Weights of a small transformer language model.
Training: a variant of Adam for these matrices, 5792 steps.
Each number is 500 + 25 x the weight over its row's rms, rounded and kept within 0 to 999. Layers, rows and columns count from 0. Numbers have three digits each. The size before them is the row's rms in percent of the matrix's.

# v: layer 2 attention value, 192x128, rms 0.0734, rows 4-50, columns 0-63
# o: layer 2 attention output (transposed), 192x128, rms 0.0664, rows 4-49, columns 0-63
v4 090:501471498492504493498486485528519471498467541481518471507495485493497503500496477538524528514476470486519543502493569517497520547550502529471478471536511495510513489484479524513530504539504471
o4 089:517484493493481498482464504521550512501517497520530486487503526527462460492510501454510497529498517508499526499464491482504457450476477466446511517508467481559527517494443527511481528490476523
v5 094:505483508500493486451501527549510492460492525511499494416487541539510516488554527472511459484544484538543531484476504510486532513478506513510506494521517507526481477477528539507507510476519520
o5 094:520479516496456475476494508504494498482521521487510524503541564501453516471430502551490513463518522472429494486526514531503486491503512496476490533525479529489499487471495522531502504449504492
v6 101:493509465533522470512507561478467499471527464481480481484510513502456500458527502502508448461502460511509465521505498469514459476461503510485537543480532494455511454524489500528484522457499502
o6 101:493513491482491513563494466479487518490519503522516460511465506469526538503468514513493465493483466508478550495483500485476507522522514511492512506516524475516495474497498497506480526482506508
v7 085:510472518440479456504497484523527450494522498466497503520526507504513521520510508496508504474480518516478539510465500500494499512528546504526508497559487509559511500551470531504559500480505482
o7 084:520485511517502497473539494510518534498508492540540500508540545476473541510506522470473512530530520479552468468451545517491484504429521511495497454511506487551488518477461514481560508491509491
v8 087:521502482491545530478540513525507483497505521484473470518481482451515518477538509498494487554455532501505524510497509494489468537494511506470513475560510496508532490506459513473497515512518489
o8 087:516509474511482508490461510476534518519513518496482493525486536537453492523508470483484536470488481489475502442522503508512493513448483502471512495521487500502476475479514467473515496482503473
v9 090:511532492503490525511470550478520515554446477515487487483531512503535518474528484506491520506511471541494500467521546492532527512451516498524523546523508492493478520516498498491524531533517487
o9 090:508508517486503457489531469495531524496515508508489453521522486485479474483539511479498516469547515484506467486487505491504485529484537461495521549492507492516471527491503476548540492476543482
v10 091:508522511521480506524473517486486513504506476467489549471519454591445492520470499505526479501510532515507532449518467526518473525484488477507461517497514472527522507476418528473536513478517517
o10 087:555505477506494500501546497538503485499491540490492476524507477468508530526475465524459504481497532481494496478491500495572499508525467520518484474516493486520525487516546519502512480507490513
v11 087:510499528539475475526506483476488574469484486519500518492487449486480473479503496528463514532500457531484519471514508514462480528470484523488527517510477435479527505516499445507471545494560510
o11 086:503520525500499492562489463496485502489527513508514513534501453489522492517528483505497491496476501523450494515493501452490495515551455488485497449517494479501544481467525506526498515499508489
v12 093:499506471499434510477515505456503449535452559534503539518479523520471485482549484496516512513533508471486477520475463519509483507508479519451459505496473505503506486489499501519458479523478494
o12 090:486486485493419509529545507480491511536464548459472548494441461495481488510511464434518514523529510521508503487518460508483527477519510482476532507521529474473503498487490518511464486552507519
v13 084:541520481541498515479470509511518528518492522514463518490491541524504433483486487494505498550507506530531536479504551516508501492466504526488495465564472446476519471513486483507532497499494514
o13 086:506511536474512467467483527506484518482495489500489486496526492511482509507551485505499493492533496440494504482562480476535477493497499439469501463525528471501533502497480482517495537480504439
v14 094:471477519508559505495480522508508502501494500396468529529482473493468518478535474481522507509530478471481512504527510508480530510488459536490481516496550514497514466496496497475556497502520514
o14 093:469549551513463506555498492510489475516564542510483529475522474471495483520505504486490508500453505479474516503484472513449487507493485542516461497508505499545540547492537512487496476500489494
v15 085:450474530538554554505508505489519556484498494501520470507516507525515482491483499535511535520463477499524490502527505483527542494482477484508479487494504532462478528508529490520469484507495507
o15 079:504534517517491520460487480498535507502485511491525525472500488485523461514492498494485516474446501528502502539515508480546471459516464472478511523469484493473547531490525490488493501487479516
v16 085:490516485502540475529557516530483499513503497535524487510514571489511521513498489465492482478467507528527543501482469491500513470499543484485491471484499456488533510520524487499544461484466504
o16 082:474488476490483505466516488508513499521524449524507489547508517523497530469506546482510475557521502481533521526527548475552519556471514504519494491507497549469508492507485515489483509487491502
v17 088:481507457505489504499499509518481458492560499494547504523521486477497473512504470477524475467486510533474521482516534518499490538463539476499526479468506459485513531515485465501495510503500512
o17 087:496506472477503483545523472484494497503474488522518450493565474496523489480532518488521446473497443484580473492512505489555484501464481497501474523500484474457475521518485466541458498488519491
v18 090:498523489526499495472485541484489543514466469495504517504500531517480496509499493558546521549488501543486479501504512449523508481534492523542545502502524459492470491521487477509528481483516494
o18 088:479491513486531503458501518496533494484519519548474440495485527505502465544500460481504506479550500490487548503487474477529523517475498478480509471500476481502515509507495504526507515476490476
v19 086:552482496532476523549469458470521471510500500497506521481457480507490516511522526528505501518533544513515516478539497487539476516490497500507534474519499510459496505460454509495489456513512491
o19 085:533475460515531496515485513508541531517487529526479488487501524491522491552548511490540487508498496520488469476518503484493529489480512465489475520512521517497468470540514514514518442484521483
v20 093:483522481503551491514514518465506487469458497461491511473486545539463504493504512513499497500468537515515511476558490453542482525525517521528519452458503480493464540481498491502470496528451488
o20 093:510468524481476513484519510510518493494542503492489480491500499479531538530503473467452468528496535512466524483489501501515511487522485461480473558494500540448472473496511510507494487471480454
v21 097:477545542475466529493554540529492469496529495507506511517509528503549518494470549491463498489489482481472464519486503500465513498473480493489487476544480518460513548530462498491490477517562515
o21 090:450501478507515483475487504488484509477529479504522477545522525521525515495526483476463530488516469507508510497472482520511489488516491545519506531482475475523490493498508462539523492494524492
v22 099:509465489491516466491520518457483527525453527479530527461470486522494502467516499474559512466575509489509461490515515508514547529548503502501495476524479512502493496492532525510525504495507507
o22 099:499507537542462505512535525490519485528487525520510483461514483481521455533533547491513526542494499496487487514518510499464496493498473479469499489483532484496522478489519535513500464513504506
v23 098:525513523452463516489459551512468489475515518551513486488494493478474505491503427475491503552550499536521472482466489517473518467499533503529527516489462518465477484501528454486500512474506483
o23 091:476486532496490461523529539486488497501517484489527473489497494515477498490501441530514483503537466467495463507528490535536505502528510509457519472446528521512531522508486547518459465488459497
v24 085:506469538474498536533489510514507440539556491494533491514554498506499504484502485541484513539523459459526492511487532489495529499502482512513501475452450474488506520490507479561542488471493515
o24 084:501482481492478510513468529508513536483479512488532496518500524501462448507501503473525483495478493499555514535499535517518483480527486517494494469552491471502515511483478515479483500503489483
v25 088:506514537499540507490527495518524456454461477515482487498499449499507471516468518523493546462511471533481459519556522518497506506496475505531508488465459541540498500493483512495502509497504480
o25 087:539537490521520452481495541487524557476517486503504492516504527511527484513503493535530512524494501512484517521466485513510485450567498528489516465465472485502432491492511517463489505511496502
v26 084:480535471528517553508505507509501488505506482531523511520540490510498493479475476490466466456527489482483500491554524444514494502477515534509489507544527514521496500566490516466489516465528495
o26 087:538535480491484504495495498516514508484477519510490482510545488499486488523531487465470494479521458509522440494509503500555499495470490491530492504487455490468496514477528428518494490489513458
v27 087:457519496524445509492518513527471462520477505440457474502449482480472493465464471499474499534514532513483522510478524493504497512506479505485502516486500532486452520544497553492482498489528486
o27 091:528492517508473474512503516486496503509500544488519504504489514462563529492492466489528516510496447505498493468462460518513441485499505502470503482492488536529538534480489501498491470540500479
v28 083:509501479450496468528509500548508524500516470521503525494491521536512504503524521540513465447540476457487552456505499516473481469488502492516480498494496462540521529497459464531508481470502521
o28 080:483482475473518521504505476473488525472504486458523525534510492489493494492467514519490503503512514489526501535504523473517525504465478482485463459538494496498487495496520515518522531496483486
v29 078:552519520524500475546495540548527456523551491442484521471558432514516498516472518514492483479501490507490474456470457493525475529480498535519526494473527469529497498497512499465513560484481489
o29 083:531507460512536516516494465524500503481493512505510468514495531494468526500518559531519449509506503512528504461506492496505515538525490508574488501510508491507490508495530488474487459449501532
v30 085:463519506516499528492479508531511518515496482509492505496519476469463419541468494528518545487489475517520475512510500508502484490536536517515514486529444514477572466503517515532503488502517514
o30 079:499510486518473506488495525475518485471482524530496476503496481538476503532495491489530505475518449463484511523559523494543499508518473498490518429509475449494484521516502508474492515508472536
v31 085:505500487510511521499475535442477496548495523522492469533505518450478490504521475523516471441502463476523525484543491486502525492519508509526502516508497484469519506537526483486476524463480516
o31 084:501554515510492504510493471490490516488474500471497473474472469514518457489543524486508511502526469510535527514507533454526458498457488436501534518497517492459516536504538504499497496505453478
v32 097:510502502488514472490537478503486515502491534522513543516476513549507561517542532456461522526493544497494523512490525548488487496533522493495499494510500534527502481499526538496439545492515521
o32 094:529506474536482528526508504471514512541519509501490530467464542505489499463496484487453539480507529534466476467497493488502496484463535440544498545532504505488499498486458539520506508487466495
v33 083:495487503504496548519466475493512515513517495515550506546523488502474497446510533477490508512498544580472508455522481503523519502529519515514494479498526459510542513469525493494528445479489545
o33 080:491500477544498455507526483512484524564510511513499476526477490509537508531501469467506480518500515501553436540512510465504508533506474483498463525473537506505537491488497528516518503507494523
v34 087:516529454525504524496495500479504541495534478497517464539526520496505475474557493511529476565464521485508480481493462450533556490489490515528512520461472497461487540499481513534500482474482514
o34 083:477450497480524518481510480486449522574492527501504489469511487524511527548492514512495501501473538497546483506499538482520491516458501515496505532550518491477521488530474471520499511502527463
v35 095:542526469452480518498527475504485478538479418485521513476530469506497507463506506518478482507485548511494503480490437487527475498440460512507490494504523536501517471473492545532482483465504515
o35 090:539421448504511518516471486490483509479491559486497529502473510470500548545510539520477513455460522507553474488491490527508510520528548493485486524545453526508522486491495542449511513520523481
v36 078:528545483507495485483534480470495519531483515533467494505506499484515526518505499562547496480500532495551523474484475472480487504585497528490488509514492515537507510498502470484514519462497486
o36 078:535514527486508558482502522499475506478495476477455515494491505478512472523497505452484520526523476467493488546492504492480502498499504524494521507475511518468521479485526511502532530480456460
v37 097:503493490514566483503525461495482512516507532473514421499512531475518490454539528512496477515485487539488536449472544520505512499469540512501473520480523481500478546483505495527476500480516542
o37 096:558522526519462480466451483505499529545494508445491512520489549511470488492494499504523486477500487501515491506466540472512463519504488484465456517529471503446510474480480488517506507478512530
v38 088:470514542532517470519507538512482517553494527482470522519523497485504499501475486527467471484512558484545494514470533486465518507519486529508496507486524482468509495544512493514485534503521460
o38 090:478527563511502514515501525511494485465515512504488501506500520453512513511499540493533451499546447494487510491491480474490510483493477485503543492480480524516558514518479477498505489482484511
v39 082:482502502496438495546506475526513483515482490505506483465527501569528529532559522483489511513557538514497513446489465521489483509493496458543497480513470501522454524519496524484511494511521465
o39 086:508466480486521505458555542520536496507504510475521522516498506485482509486491473519477473500553533523459492492500505518514473514499530494527496520519482500541512491520492498510521471484539501
v40 087:494509495505442526488511468499464506506513512527522501512495526482497487488465540515512481494493547570508442513484514522505478518458494494499489504541508505494508475517504533460459521480471535
o40 084:490468476542485499504500509529522513530475495486479476501506531489578485480485550504509531491517463492513453486500488504490506535497499482506499489474478459486505449530488512509508511527485477
v41 093:501494479536496498537443506491509484487522479500520479562513492487464499474488472522517512482441511519485517503464464511528500519540513511505551492462521535487462475519527483506507519509506484
o41 089:445511519496564538514503470478516480503494491523514464471498479483528513455509493509504458486453503516517527508456520491494477525501523502511502499476483570517531521501465498443466516508461509
v42 084:538476488499490509484514490482485454533518437503505542507495492492521526467525477501477545510504510533475484510484533510548515491473491491513513490505488505467544492509496464520545543462466513
o42 084:479496511524524516494493507490475521491509514538530476479473514505491480536534492483497501496487516532564476474541487542477491524493542499524521515540512476497472503507486545513499504481529470
v43 085:487499511484533485518470514506534471494524514528493489523565436475482500513457511520477523542467508460467534512535502529482467517501493484500510500515458478538516509523506495499502459510464537
o43 082:541516470526487473488512567505543524462490492483525499548513498500498475501557480505537476520492499463509517511502494503526505474449492490497490437482464463511505505507480506489459508519495490
v44 086:459499482487471424516485518512519525507514493515522544497533483528464493474482506489521475455540514529521519484437459503479505525522477513529487506555482508535528476516510501493463451515504522
o44 083:481515490526510499481541458490471472473484531488538491485481491548529514465491521506484477504544527498499466485519489516498513547503469456535501497475529504517514501488518534516531464499497524
v45 092:514478525509483491535533477516500495457530444481499504489527474465475480519487511514559486495506513509532531477486520541512481492466510487473506507467512505427497500478534547508494448506514479
o45 087:520483472467525476519489459511517512552506511535529481501484540495522493512498503519531445527457446479504505552513525530502474504514507520523491501501462507516522496555534533476503482497495554
v46 090:538536512514484493525503524540478470482464502531525509568509508526501515544480481531499499501515489511534453496464552551467527522506486536496507520508450499507481514491447491494499492488470470
o46 084:482471498465550490506522480509522521523528508515492503508459520505465495494485492478498489479543534519481528550497482528558522500553548504500543469500499519475443504532481492519493484530501468
v47 098:523502509518505492474545523467469524508514486544516519482475504479452481486502494509551502465497544512523566505477504476499504527494502525479506539523465497466484479498478484472470514534511486
o47 090:511541528481535508474514487461521517490488519500494493473501502499496477504519487500487516496487463475459490478497490501447529539495490491458508485504518502450498445486552492491508471520522514
v48 090:464500520545541484539534481555463512503490507495499441526494512499465519454454506504524485511466546494469479518481482468494543444482500537531547485490502493525490509496524469526471480517521501
o48 089:532513467532487488485457487461520484554484492511506526510482498506552491483512539509499482527493472550532487514478481498488501534533467494479505470508501552476492512488481485504492446497510525
v49 091:547487452484461499484483482470538530512467479491520483483463472514527554489580526508515525484518499482488495449517487484517527485482472493501504497493546461495535483482467500504481481487527465
o49 092:475491441483525536508475478517501500513508511485487503466532509474477492543517514475502536503522556504529497455501485531477553479471497461473488533498509470526537493505536502513518540498518478
v50 091:465500530467493502494462467508455509520487507514517534499536513472490473502522414480502511468516533513468503510480512528493554502536492509474468491495527503485509490478500498500522497445579500